From a checkpoint of a small transformer trained on Wikipedia.
Size: width 192, 6 heads of 32, MLP 768 GELU, vocabulary 4096, 5.57M parameters.
Training: 201M tokens, 6138 steps.
Each number is 50 + 12 x the weight over its row's rms, rounded and kept within 0 to 99. Layers, rows and columns count from 0. The size before them is the row's rms in percent of the matrix's.

# up: layer 6 MLP up, 768x192, rms 0.397, rows 271-323, columns 0-63
# down: layer 6 MLP down (transposed), 768x192, rms 0.139, rows 271-322, columns 0-63
up271 108:29 48 61 66 57 52 22 58 66 58 57 64 49 43 57 43 79 74 66 49 57 63 40 51 37 38 52 53 55 61 40 50 42 39 66 52 35 51 47 64 25 54 67 58 49 29 70 58 79 44 59 44 56 29 59 44 53 46 68 39 53 35 33 46
down271 113:46 42 57 70 45 50 45 58 83 42 54 53 25 52 39 65 66 55 57 50 53 43 65 59 46 53 77 71 32 36 39 50 44 45 63 60 56 44 51 61 59 62 45 58 46 27 67 78 60 55 41 44 59 35 55 43 37 79 45 31 42 51 45 29
up272 087:38 45 61 40 24 45 64 15 44 44 72 57 39 53 57 30 59 72 63 31 64 43 62 61 49 53 38 30 46 43 44 56 42 58 46 38 70 45 30 40 43 47 68 36 38 49 61 51 59 51 57 59 71 36 64 42 71 40 39 56 34 52 41 62
down272 088:56 48 56 49 53 39 46 33 35 32 57 57 63 50 57 44 45 70 52 67 54 58 27 66 39 37 70 57 45 64 80 44 56 58 44 35 38 45 41 52 30 65 65 50 54 45 38 46 61 69 67 36 44 40 45 39 57 17 66 61 55 51 66 37
up273 104:54 42 79 59 78 38 53 47 64 65 45 28 39 61 39 26 50 64 40 54 32 56 45 43 37 55 50 36 49 52 54 51 49 69 41 36 64 33 45 53 38 64 46 65 44 47 62 61 55 32 73 46 78 34 50 49 29 55 60 60 56 54 48 52
down273 101:47 60 42 54 44 46 61 42 33 38 69 72 42 74 40 51 46 39 56 40 52 56 44 63 42 46 56 58 47 48 64 61 22 47 72 47 50 31 68 64 68 54 34 60 56 56 24 62 60 44 42 62 52 40 67 51 31 51 53 63 24 39 36 62
up274 098:38 43 29 49 32 64 59 61 51 51 31 41 42 64 60 52 62 46 61 60 56 73 41 49 66 41 57 41 54 43 46 60 43 71 44 47 40 40 19 24 57 60 58 33 43 32 30 52 52 42 32 38 54 44 43 47 35 59 67 68 58 48 53 52
down274 095:59 56 34 55 63 86 59 58 40 72 39 65 52 36 35 48 52 44 52 79 27 54 40 39 56 50 63 45 58 51 47 51 28 49 47 70 33 49 57 61 64 47 55 48 25 42 49 44 59 42 58 41 72 59 48 63 54 36 39 43 49 55 47 63
up275 105:62 52 70 50 64 53 26 65 65 77 47 45 51 64 26 59 56 56 45 40 42 36 44 70 59 23 53 40 70 54 68 59 55 51 58 41 37 37 38 55 44 49 53 51 51 48 42 65 58 41 64 56 28 65 41 53 60 43 25 67 50 66 47 28
down275 107:53 28 59 30 61 59 52 67 51 54 57 45 49 59 39 58 52 38 52 29 39 61 53 32 61 60 49 43 52 37 36 48 67 67 50 39 63 55 33 64 64 38 62 65 43 54 61 43 53 36 37 74 40 42 51 40 44 46 49 52 43 58 46 39
up276 098:43 45 43 46 46 54 30 29 42 47 47 64 37 55 75 33 45 47 66 39 51 40 37 42 39 47 62 54 58 47 58 57 45 49 34 44 49 52 36 60 43 34 34 37 47 53 44 50 45 39 30 60 33 53 43 42 42 48 55 39 91 40 62 55
down276 098:42 39 60 46 49 32 61 50 59 37 40 54 66 53 64 79 30 42 72 38 58 39 63 12 59 57 37 50 75 60 65 44 59 34 30 48 47 64 63 40 42 63 56 68 63 57 51 53 51 56 53 58 54 35 42 25 58 74 55 62 49 62 25 62
up277 103:49 66 34 45 40 40 55 63 35 65 60 51 53 26 45 50 28 26 51 47 54 43 49 36 42 53 53 53 64 30 80 45 38 54 61 38 43 73 47 44 55 53 46 40 57 43 55 52 45 62 60 55 45 59 61 41 35 48 77 40 62 43 29 52
down277 104:43 66 48 34 74 53 58 28 38 67 76 37 34 28 47 53 51 55 53 46 40 50 25 64 36 56 45 58 69 61 50 56 42 37 36 38 58 58 51 51 71 38 52 66 41 36 21 35 65 39 21 34 63 58 48 31 49 38 63 54 49 49 50 61
up278 102:66 43 19 66 69 66 47 42 42 43 62 60 59 68 68 29 39 49 41 39 55 34 23 44 68 40 75 55 82 45 38 58 62 41 42 58 48 59 65 48 58 50 54 33 46 39 50 55 62 47 56 54 42 52 68 53 41 48 50 39 33 51 63 44
down278 100:54 52 63 31 43 60 58 56 30 69 68 45 63 47 43 55 52 58 55 54 68 61 70 43 31 40 50 46 51 53 50 40 10 59 54 48 49 65 38 53 40 63 50 71 47 51 63 36 45 52 57 73 53 55 69 44 45 31 64 34 48 76 43 45
up279 105:34 34 47 52 41 49 68 50 46 54 54 65 52 62 69 60 58 60 17 47 55 32 39 49 39 48 63 58 39 62 37 46 40 43 55 64 34 46 45 64 35 63 54 57 46 49 57 26 62 45 25 44 80 27 74 52 61 50 44 42 37 47 50 32
down279 104:65 43 59 59 28 51 50 60 38 60 61 61 61 55 64 43 48 45 53 49 32 52 60 38 42 65 47 60 39 38 51 40 23 34 26 53 43 57 44 48 65 53 44 46 58 68 45 64 53 45 36 53 44 48 61 39 60 44 47 22 46 40 50 50
up280 104:41 52 50 52 44 39 52 39 57 49 52 52 43 55 68 58 59 60 41 44 59 47 38 35 52 61 58 46 48 57 54 70 60 63 54 43 58 26 38 24 09 56 33 29 41 52 32 38 45 54 42 30 35 76 44 52 61 55 52 58 46 46 54 63
down280 104:36 35 46 38 53 44 33 40 70 68 67 41 53 53 45 65 45 69 56 55 47 37 50 33 57 41 63 61 48 71 56 45 35 62 22 49 57 49 58 42 00 47 44 47 59 44 55 36 39 58 25 47 45 63 42 65 48 64 52 44 49 40 60 62
up281 091:43 61 58 60 51 62 40 25 17 53 64 39 44 50 52 52 40 64 58 49 56 43 39 81 48 64 27 37 57 32 24 53 61 51 36 58 37 50 47 55 49 59 57 48 57 41 46 43 64 41 37 53 61 40 49 37 48 43 33 60 83 68 64 54
down281 087:54 60 36 65 48 47 51 49 47 61 37 68 35 55 31 43 76 53 46 38 56 56 62 53 54 63 48 68 39 52 52 38 52 32 58 52 56 38 40 30 42 53 52 49 49 65 58 66 50 64 60 46 26 60 49 67 43 43 62 35 40 44 25 55
up282 095:33 25 60 48 61 62 56 40 40 58 35 42 28 46 49 52 40 43 48 69 27 55 22 51 55 49 46 41 45 60 67 48 64 39 41 17 53 49 74 56 43 71 40 35 53 48 35 45 72 44 57 48 46 40 44 50 49 49 48 52 53 14 43 32
down282 100:38 32 58 49 38 57 34 58 48 61 65 52 51 59 51 27 31 56 43 40 45 56 59 43 38 49 71 66 23 60 42 57 52 48 65 60 31 47 59 58 51 42 46 46 43 53 47 50 45 31 45 53 46 33 49 47 53 60 50 40 44 27 48 26
up283 097:49 53 59 55 57 45 59 37 48 56 49 45 48 52 59 64 50 61 75 60 41 65 24 78 64 57 51 47 36 27 69 46 47 56 53 42 48 65 55 48 43 49 74 53 32 31 52 23 86 37 54 55 63 78 73 42 49 48 43 51 45 31 36 62
down283 095:50 60 73 53 54 60 25 66 35 71 48 47 53 30 30 49 35 49 79 76 67 47 40 37 40 56 61 70 59 60 50 61 53 53 41 56 47 57 46 53 24 64 48 43 32 55 62 69 61 30 47 43 68 55 55 61 43 62 47 53 49 48 41 36
up284 106:57 34 62 56 61 55 30 68 60 60 43 29 40 57 64 50 55 62 53 85 47 25 54 30 57 56 47 48 38 38 50 58 42 39 26 71 52 34 41 77 60 46 46 57 54 75 45 58 64 64 35 64 53 64 51 42 54 48 51 35 35 46 45 53
down284 106:43 58 32 38 40 62 58 77 63 51 44 58 62 60 57 46 49 58 46 37 60 55 56 45 51 40 48 48 54 53 51 34 60 47 45 34 46 59 28 53 65 51 51 61 68 42 84 41 39 44 58 52 70 48 48 64 57 50 59 62 50 36 42 53
up285 101:67 61 45 40 49 35 45 39 54 60 68 39 49 47 50 49 49 33 58 22 76 67 54 34 55 30 41 49 69 52 63 51 45 66 50 45 63 43 56 50 64 53 41 50 49 61 52 42 58 34 45 34 69 52 56 46 62 70 29 56 67 48 64 45
down285 102:69 29 42 57 58 42 71 47 64 46 60 57 35 53 64 73 44 42 71 63 52 48 59 39 76 41 62 49 48 34 53 48 54 48 54 64 23 33 62 52 60 70 47 78 57 48 51 44 41 31 41 55 65 42 54 44 19 28 40 57 53 50 49 46
up286 104:51 34 52 47 66 50 44 28 31 45 35 28 68 64 35 38 65 46 34 45 78 63 67 71 34 55 55 60 41 49 62 51 62 41 14 44 26 65 43 71 32 24 51 42 36 54 47 58 38 49 64 54 63 43 37 72 40 60 27 50 55 56 57 52
down286 101:60 52 60 49 54 45 41 55 47 58 64 43 41 41 44 62 45 30 67 49 63 23 64 58 54 49 55 56 46 60 33 57 41 33 41 19 39 61 49 34 43 30 42 11 59 56 71 35 36 54 54 33 40 48 53 51 48 35 60 66 46 53 50 58
up287 104:48 56 49 39 70 43 61 69 30 49 42 44 55 60 52 42 61 51 42 37 46 19 37 44 62 32 51 70 49 58 34 44 42 48 58 74 55 64 54 33 38 42 26 44 39 23 51 55 57 39 38 57 46 48 65 60 75 42 50 48 56 34 64 58
down287 101:54 43 62 46 59 57 67 65 42 70 67 53 50 49 61 28 41 72 66 41 65 54 39 41 32 58 50 65 58 18 49 37 28 41 66 51 38 61 40 45 49 49 57 50 64 48 56 70 43 37 42 71 43 50 65 55 44 58 47 57 50 45 35 55
up288 093:69 33 49 55 49 35 51 43 53 58 64 49 44 42 54 54 49 59 54 49 50 39 44 56 40 58 46 36 57 33 65 48 51 30 49 44 49 72 46 43 78 69 44 45 39 51 29 34 53 52 40 72 61 55 49 56 54 47 59 77 68 60 59 32
down288 095:39 66 48 67 46 71 55 49 63 46 50 44 51 55 35 35 78 39 31 51 47 70 51 42 52 47 55 76 49 52 36 74 32 47 54 47 30 41 35 54 19 39 53 53 55 65 57 65 51 40 41 41 60 56 44 68 38 52 54 41 30 58 43 65
up289 103:54 63 60 41 39 49 44 46 54 35 47 61 16 41 49 42 47 45 23 63 48 37 43 57 64 50 53 46 55 58 54 45 41 43 83 28 43 50 46 58 48 53 59 65 51 41 63 53 45 69 41 58 54 39 46 58 67 37 48 46 58 53 47 29
down289 095:50 33 41 31 48 36 45 53 46 33 62 34 43 26 45 38 54 43 38 33 52 45 51 64 50 47 48 66 47 46 46 45 47 43 57 69 55 56 28 38 43 59 41 65 46 55 57 60 38 67 48 48 43 56 51 49 64 53 47 50 47 52 56 42
up290 099:39 40 36 43 33 55 62 59 57 53 30 72 55 71 63 79 45 29 48 60 56 43 56 46 42 42 49 39 61 61 50 50 33 46 49 55 53 61 59 43 42 52 75 39 62 58 44 57 54 44 50 55 37 50 63 43 50 55 61 71 51 42 15 42
down290 099:37 48 46 59 59 48 38 40 35 55 48 39 48 57 38 66 46 56 46 56 51 42 43 75 41 59 39 35 60 47 41 48 51 61 58 64 50 48 41 39 49 70 50 54 75 50 56 33 31 58 46 59 47 63 45 50 38 32 59 48 47 44 64 42
up291 103:64 61 60 71 59 51 39 39 57 50 57 34 40 64 77 20 67 37 29 72 23 41 46 43 57 43 65 46 38 58 64 33 38 62 37 34 63 62 38 50 60 46 49 62 50 45 33 69 63 52 47 38 44 60 48 62 51 74 58 37 62 41 55 49
down291 095:63 56 62 58 47 45 58 54 80 61 69 44 37 37 62 25 62 73 43 50 25 61 41 28 58 48 53 66 49 31 57 45 37 64 59 57 65 68 55 61 58 41 46 54 48 53 44 69 55 41 44 17 61 35 55 52 45 57 50 55 52 22 63 49
up292 102:59 52 42 50 56 48 66 41 59 48 65 52 50 54 47 72 36 67 72 45 64 35 47 57 51 72 50 28 26 39 36 50 57 58 33 57 52 56 46 64 34 63 29 44 47 47 63 70 63 58 38 61 60 63 40 51 44 51 54 70 46 67 60 59
down292 101:59 41 52 58 68 26 61 33 57 31 37 14 57 70 70 52 26 46 48 46 43 41 41 55 50 31 53 62 53 53 55 57 68 26 50 44 53 48 53 50 54 65 54 63 69 56 45 65 48 60 56 58 53 37 68 41 33 45 38 43 49 43 65 31
up293 097:65 65 50 62 39 31 65 57 54 70 41 59 38 58 38 44 56 58 54 49 69 40 28 53 42 34 58 44 35 73 53 58 68 58 52 49 49 40 26 57 43 47 65 48 55 50 63 47 39 45 47 41 46 48 56 47 60 66 66 49 54 68 35 56
down293 093:63 48 60 59 60 59 32 38 34 40 47 47 47 56 64 38 46 52 69 43 64 46 63 51 54 49 51 64 42 51 68 43 56 44 54 54 35 57 52 52 44 58 32 66 62 52 41 36 46 38 46 74 49 76 44 43 58 46 42 49 32 51 76 53
up294 101:43 80 62 53 43 57 51 52 42 56 29 52 54 46 54 36 57 34 36 46 36 51 35 63 30 37 62 41 34 40 66 25 48 65 29 45 45 66 49 60 41 69 61 60 36 66 50 60 64 35 59 35 67 57 38 58 49 68 53 38 35 61 46 45
down294 097:49 54 43 54 53 35 34 69 41 41 65 66 45 75 67 49 52 50 46 26 41 46 78 58 53 62 58 65 43 36 33 37 42 55 38 45 18 29 35 52 41 60 46 60 36 50 47 36 28 53 35 65 51 42 33 58 44 59 34 56 54 38 72 50
up295 099:75 47 56 56 38 60 77 69 44 54 56 45 47 46 44 54 44 47 59 54 60 43 80 50 54 64 56 41 49 44 52 48 58 57 50 47 45 47 58 40 26 75 34 39 85 25 66 40 67 46 32 52 41 49 62 63 48 41 56 41 45 70 71 56
down295 102:52 34 25 38 57 51 63 46 58 37 52 29 38 47 62 44 42 49 36 63 43 48 61 50 59 31 63 65 50 46 51 37 54 55 33 53 82 66 52 63 62 34 73 55 37 58 43 55 35 51 35 47 44 50 73 64 69 51 55 66 53 43 52 62
up296 099:44 40 49 28 58 51 48 50 45 45 42 61 50 61 46 55 68 62 69 75 44 28 51 50 49 58 52 64 42 59 36 46 51 54 53 44 72 68 50 44 58 61 82 45 36 59 65 41 45 57 45 43 63 40 46 53 52 56 31 31 44 70 60 34
down296 095:22 47 49 61 59 46 45 39 36 56 37 50 39 47 46 73 49 66 60 52 57 54 15 68 50 43 51 57 55 51 32 69 13 41 65 42 28 42 51 60 51 64 41 43 64 34 55 32 42 69 46 63 36 42 52 40 61 61 53 43 59 46 51 27
up297 099:58 65 57 31 58 44 64 57 51 62 34 66 48 25 50 37 49 57 50 10 35 50 35 21 53 47 42 44 50 54 63 31 68 75 47 53 56 36 49 62 50 53 46 27 50 47 44 43 59 39 55 52 31 13 60 32 51 63 43 61 74 46 58 54
down297 095:63 24 64 64 58 66 73 51 37 22 64 31 55 36 56 56 51 64 54 26 70 66 60 55 30 39 35 54 36 60 43 49 61 34 43 42 49 56 67 53 38 58 45 30 53 49 36 52 47 61 35 25 65 45 65 45 43 60 47 44 74 43 58 53
up298 105:49 45 67 64 43 46 40 50 64 58 53 51 34 49 37 44 44 49 41 51 49 62 36 55 56 36 38 51 70 54 68 57 49 50 47 67 58 40 37 49 61 38 36 52 29 37 30 89 21 26 49 40 72 46 49 43 33 55 61 44 42 72 49 65
down298 104:46 51 36 72 33 43 53 59 38 48 35 69 39 51 56 51 56 86 38 47 58 31 47 45 55 52 35 31 61 44 49 35 53 54 52 42 51 54 54 43 24 42 59 42 44 62 66 62 61 60 51 52 27 57 53 63 70 62 68 69 87 31 51 36
up299 103:47 43 54 45 58 54 50 74 61 35 50 59 34 38 58 30 59 59 42 40 24 34 63 71 56 49 63 65 60 63 61 33 59 60 58 35 30 58 54 72 32 70 53 51 53 38 44 35 55 58 49 50 36 53 65 69 49 26 66 57 52 62 56 50
down299 110:53 37 40 52 39 50 44 42 30 36 53 49 66 53 48 41 61 53 45 42 48 58 51 60 61 41 42 63 45 56 49 43 43 47 39 33 56 69 51 59 51 60 57 34 75 48 73 20 36 43 55 63 37 35 53 37 48 42 61 57 43 55 72 61
up300 100:36 39 58 36 38 37 49 55 56 62 50 52 60 43 54 41 49 62 67 65 17 58 60 33 50 58 55 40 36 57 52 45 47 39 57 39 52 29 69 61 27 48 42 55 51 31 43 43 66 53 39 49 55 46 53 69 78 55 45 40 64 57 52 55
down300 096:46 48 61 47 62 58 38 33 59 32 46 52 32 53 28 67 51 47 50 45 53 57 21 43 55 42 44 47 64 78 59 52 67 40 43 50 76 58 50 47 50 45 35 54 51 62 56 55 33 57 54 42 37 61 46 38 36 42 56 58 48 65 44 50
up301 102:44 50 28 43 55 30 64 53 26 42 47 55 49 47 60 56 36 57 49 54 70 60 25 43 60 46 49 37 45 47 68 34 43 62 83 51 66 58 54 42 54 53 57 59 57 70 52 55 67 44 51 39 64 49 27 57 25 54 48 43 59 41 30 34
down301 099:43 45 53 43 36 28 69 58 42 60 35 38 46 54 48 47 53 61 64 64 58 60 40 47 47 46 60 50 35 46 67 53 47 63 57 43 29 46 55 35 27 64 63 64 65 48 53 22 53 69 52 58 57 67 61 57 54 58 58 60 55 74 57 62
up302 101:44 53 71 52 35 61 31 54 41 36 47 48 44 42 58 49 57 47 48 51 54 50 42 47 40 67 50 41 49 59 63 46 62 41 45 51 42 62 63 34 55 42 33 49 35 62 35 52 57 30 49 55 65 41 54 31 41 58 47 57 47 73 58 49
down302 102:77 53 58 56 67 49 53 52 46 36 46 67 61 45 52 41 82 50 44 67 54 30 44 43 59 42 48 65 33 63 48 57 37 48 55 41 56 39 49 52 41 46 44 61 54 53 24 67 55 46 45 42 49 62 46 62 29 64 52 39 36 58 45 48
up303 090:45 41 57 46 29 54 50 50 37 51 35 53 53 42 28 64 44 47 36 35 50 54 51 34 51 40 22 43 44 63 63 76 45 43 51 50 42 58 41 29 48 77 39 58 44 64 59 51 53 54 71 38 59 33 52 25 31 63 48 65 46 51 71 60
down303 085:56 50 44 51 40 48 46 54 57 47 66 53 31 52 53 28 59 71 54 48 34 79 47 52 31 55 38 44 45 56 58 38 56 33 39 54 45 42 48 62 45 42 52 35 37 51 38 52 49 52 39 73 44 74 62 58 66 46 60 43 79 57 52 51
up304 100:33 52 50 49 59 56 53 50 57 22 55 29 61 45 74 38 54 50 52 50 64 57 47 36 38 46 72 46 49 66 61 36 52 26 58 52 45 62 65 40 50 64 56 34 68 70 51 59 65 74 63 47 34 61 32 58 45 68 37 18 55 48 68 76
down304 099:51 17 34 62 48 37 29 30 61 40 52 55 74 31 51 43 65 59 43 57 62 54 49 69 54 55 27 42 44 52 72 33 63 31 51 65 35 50 68 52 51 36 43 30 38 51 42 69 66 30 51 54 30 54 24 48 59 55 41 61 64 59 50 23
up305 100:46 47 36 66 48 58 38 39 56 71 65 34 59 44 66 34 51 45 46 85 70 63 46 56 37 56 56 50 62 53 50 30 73 53 55 47 42 37 48 37 45 48 53 39 56 33 55 60 68 58 42 55 51 28 55 65 59 42 38 50 28 60 51 58
down305 096:62 60 59 42 49 52 78 73 41 59 46 75 37 80 49 72 56 56 51 68 50 49 65 48 52 34 60 57 55 27 48 43 84 60 43 47 60 55 66 58 33 51 52 29 60 36 57 50 49 64 55 35 31 51 58 28 61 49 61 43 60 48 60 41
up306 104:37 60 58 63 70 47 54 66 48 23 48 47 57 49 40 63 61 39 71 32 55 51 50 38 44 43 51 57 54 67 65 68 53 63 64 50 51 51 39 44 45 66 39 50 32 54 57 41 42 58 54 46 59 42 33 49 53 45 63 51 46 75 45 58
down306 107:50 54 50 46 43 42 60 58 27 59 62 56 56 51 66 62 57 50 52 68 47 36 32 54 53 32 74 48 53 35 55 38 61 46 34 55 59 44 41 66 67 51 57 29 57 51 38 58 57 53 40 54 35 56 42 58 55 46 57 41 49 31 52 57
up307 101:35 21 61 69 49 60 40 40 52 44 51 51 53 57 44 60 55 46 57 59 56 35 52 53 41 35 62 35 62 57 40 64 38 51 52 39 54 61 59 58 32 63 40 76 44 38 40 45 81 69 52 42 45 42 51 35 51 35 42 54 67 57 57 47
down307 099:43 68 48 50 51 36 65 55 33 48 64 50 41 67 72 54 40 68 67 68 52 51 24 45 73 42 51 60 48 42 52 62 37 57 53 54 53 53 56 71 60 95 49 57 50 50 56 64 42 41 44 52 28 38 47 39 50 44 36 43 52 24 69 50
up308 093:56 63 61 56 71 57 35 54 40 44 46 42 45 32 69 50 64 42 53 69 50 47 59 58 63 36 65 58 47 54 27 56 57 63 59 58 57 58 44 69 44 46 55 50 42 51 46 38 41 33 50 54 55 34 38 57 47 51 57 50 45 53 54 57
down308 097:50 44 53 52 28 47 64 53 54 54 55 63 57 58 48 52 41 58 67 34 46 59 57 48 54 57 52 61 53 62 76 44 38 34 32 46 43 32 57 38 47 57 59 46 53 35 59 45 45 67 48 72 48 43 54 46 53 48 35 45 74 45 32 41
up309 102:54 61 61 60 61 55 21 73 67 47 53 30 32 36 43 68 41 46 61 49 41 64 34 44 69 27 54 44 73 64 74 57 44 33 54 51 42 61 37 28 62 33 61 33 69 40 49 39 79 58 20 52 29 43 47 49 78 56 58 49 42 39 47 33
down309 105:49 39 61 58 50 50 30 72 53 40 62 59 19 47 48 72 73 41 50 31 46 63 59 58 49 40 23 43 42 24 44 50 66 36 65 40 53 70 51 62 52 32 48 58 53 52 61 46 44 57 35 54 29 51 58 53 61 50 37 21 27 57 62 30
up310 098:42 36 42 47 44 38 60 53 60 62 42 59 33 60 58 79 54 52 19 60 45 55 52 38 37 53 50 50 43 70 54 57 71 64 44 56 62 42 41 36 17 41 59 41 47 56 12 55 36 32 40 36 45 48 41 41 56 42 45 45 53 66 39 48
down310 097:40 52 48 46 52 43 84 54 29 47 54 36 59 51 67 44 59 62 60 56 46 48 89 46 55 41 46 46 40 27 41 53 59 44 53 71 65 60 41 55 35 36 55 49 31 61 65 55 34 58 36 59 48 44 65 57 66 50 33 63 69 31 52 88
up311 095:32 36 64 59 47 68 43 47 64 51 52 70 42 41 30 31 44 61 52 66 50 72 24 52 38 40 45 49 94 47 66 55 39 46 60 36 62 43 36 48 45 46 68 48 60 48 55 64 68 50 41 40 28 18 54 42 22 29 50 54 49 53 71 35
down311 096:48 65 65 61 39 28 57 46 59 47 69 43 40 30 52 42 49 56 47 64 55 66 65 69 56 55 53 29 53 36 39 48 72 46 29 76 54 57 71 48 58 45 50 67 69 36 45 58 28 64 64 60 61 36 52 39 55 60 56 63 53 57 69 48
up312 100:47 55 65 45 39 51 47 40 34 57 47 83 53 56 38 57 30 45 30 65 36 61 47 32 66 52 59 51 42 57 61 35 62 35 26 52 55 48 47 43 56 60 48 40 53 28 51 74 41 44 52 44 63 59 48 47 54 60 58 37 38 55 78 48
down312 092:46 64 42 48 42 52 71 56 36 58 39 72 35 37 62 65 45 33 43 70 72 44 64 54 55 40 36 44 56 21 65 27 63 52 77 57 58 32 42 40 69 52 51 59 38 52 35 53 50 46 65 74 52 31 59 49 41 56 49 73 42 57 46 48
up313 102:48 55 57 56 71 70 34 50 49 48 45 56 73 73 50 69 49 43 55 58 45 64 50 74 74 69 47 61 45 64 58 66 59 45 49 42 63 65 50 34 83 37 44 37 50 69 60 61 62 54 25 47 53 47 38 36 51 28 56 41 30 45 47 37
down313 106:43 41 42 63 53 34 45 41 37 57 61 56 39 51 37 65 34 30 43 42 44 62 44 50 54 33 53 30 55 47 57 30 65 58 62 31 60 61 49 50 33 60 82 59 25 50 56 56 19 52 73 43 43 41 43 57 78 62 54 74 50 60 45 60
up314 108:54 40 48 45 44 67 63 42 16 48 71 60 48 33 53 22 40 55 66 57 55 40 24 68 57 51 42 76 53 53 58 49 61 55 34 37 45 38 31 41 67 58 45 26 59 41 82 49 46 65 46 50 49 57 57 41 42 49 52 60 47 34 47 43
down314 100:51 26 38 35 39 58 67 59 39 47 58 60 57 46 69 52 76 63 60 41 41 63 42 66 56 51 27 56 63 57 37 45 74 48 36 51 37 33 35 61 59 55 39 58 39 68 45 70 62 38 33 79 50 43 62 48 37 48 35 43 33 40 72 59
up315 107:47 60 48 46 42 54 49 44 34 50 52 76 40 44 37 43 52 41 71 60 70 56 40 45 49 35 34 65 42 35 50 66 22 50 48 62 45 63 48 57 67 51 64 56 55 53 36 42 37 40 58 73 67 35 57 33 42 52 45 67 68 40 43 57
down315 102:40 29 56 45 57 63 59 43 57 34 61 40 36 54 40 41 53 47 51 42 58 47 48 75 43 69 64 31 51 69 58 52 78 32 35 33 45 52 48 38 40 42 49 69 52 31 62 53 54 23 66 60 53 59 41 31 43 49 58 53 43 72 53 36
up316 110:54 52 43 50 55 47 27 54 32 54 71 25 69 43 61 45 68 53 63 54 64 45 52 76 51 50 65 48 54 35 74 65 28 40 52 41 51 39 47 60 84 50 50 43 35 75 59 55 44 51 50 42 86 42 52 62 45 57 40 40 56 57 50 51
down316 108:44 68 37 62 26 80 22 35 32 47 43 25 70 53 54 41 41 40 43 52 53 50 60 56 29 53 47 50 67 57 55 67 60 46 27 50 73 73 63 58 67 51 50 27 41 66 42 48 54 38 55 44 38 58 61 74 35 50 47 37 61 33 68 36
up317 099:59 53 62 28 60 37 42 50 49 20 47 43 43 36 43 68 44 48 42 40 56 44 48 47 37 38 62 62 48 53 62 65 50 39 77 66 52 47 35 61 54 37 56 60 58 46 29 50 61 43 45 48 41 48 53 47 39 41 40 41 61 53 30 64
down317 097:30 48 53 47 48 35 39 27 78 68 32 34 68 38 48 43 52 47 52 52 55 57 62 61 48 37 67 52 52 59 53 48 27 40 53 58 68 41 36 57 43 62 71 78 38 27 46 53 48 42 50 47 60 25 50 49 39 64 64 55 47 36 61 45
up318 099:38 65 52 54 69 44 38 48 46 23 36 60 36 47 50 51 64 51 46 46 58 53 59 38 56 50 69 46 39 61 51 46 51 58 67 66 67 62 44 48 53 59 50 58 55 41 21 64 28 67 48 56 59 35 47 59 55 34 58 49 57 34 49 65
down318 094:49 65 51 47 37 69 60 59 35 82 43 53 46 50 58 63 35 49 51 53 46 55 41 40 50 56 39 59 56 43 69 58 58 45 37 40 49 38 60 37 52 46 35 70 49 47 33 50 48 79 38 69 58 51 40 51 52 38 65 42 35 41 37 38
up319 103:37 58 65 49 34 54 58 46 28 38 39 63 37 53 50 47 44 68 71 54 29 57 83 35 53 58 50 59 57 62 59 45 57 63 35 76 63 44 57 40 57 55 41 36 50 54 51 42 37 54 60 59 74 37 59 63 50 55 35 49 58 51 51 44
down319 102:64 28 49 67 62 62 41 35 57 54 61 34 61 73 52 61 52 42 25 37 50 61 31 64 38 47 39 65 40 39 62 34 47 39 48 26 38 52 28 51 53 61 63 67 52 49 53 58 77 25 41 32 26 49 39 45 45 52 65 67 49 47 42 58
up320 101:54 54 38 32 58 28 44 60 40 54 31 50 72 36 36 37 47 61 46 27 53 46 42 49 51 51 46 58 53 51 81 71 50 48 45 22 39 43 47 50 64 55 59 43 45 19 50 53 56 54 35 55 27 59 40 57 46 43 48 53 47 45 66 43
down320 105:48 61 33 65 65 40 30 38 37 57 47 52 51 75 66 43 55 56 42 54 58 70 58 39 43 45 54 30 44 48 49 41 68 60 55 63 55 58 58 67 43 44 49 31 63 68 47 62 59 72 68 61 43 73 53 55 58 40 79 45 56 80 33 73
up321 103:51 39 39 58 37 52 37 60 41 47 46 54 61 76 40 48 78 42 77 71 48 56 52 56 49 49 48 64 60 60 44 33 40 53 50 40 49 59 53 68 69 43 52 57 59 63 47 38 47 51 37 33 68 39 56 55 55 50 50 64 35 54 34 47
down321 102:51 46 47 43 52 72 50 51 27 69 68 37 43 59 54 47 52 68 18 36 71 40 49 57 44 43 69 51 53 57 31 39 61 49 56 39 51 42 58 69 54 53 37 50 57 46 40 31 47 61 68 37 37 54 43 57 42 52 41 68 76 59 47 45
up322 094:73 38 61 39 65 65 50 51 68 50 56 68 47 39 63 47 64 67 48 40 49 72 43 61 46 52 24 54 56 35 35 38 63 53 65 63 44 61 27 64 53 43 26 27 62 41 47 65 32 60 53 45 41 52 50 56 48 43 51 52 65 82 52 55
down322 098:54 61 49 55 33 40 41 37 39 52 48 68 69 50 63 48 69 45 40 48 63 63 67 47 59 49 48 78 54 51 58 69 70 53 37 46 45 59 48 51 67 41 29 51 40 47 24 37 74 52 42 79 34 40 45 66 40 45 46 61 52 69 52 42
up323 100:37 52 11 41 45 60 48 46 55 65 61 58 45 59 29 61 42 44 36 60 47 62 66 43 68 38 39 50 44 54 45 71 46 42 32 61 37 45 35 53 49 51 49 30 50 53 53 27 48 61 51 66 55 55 26 27 75 31 59 52 49 40 50 55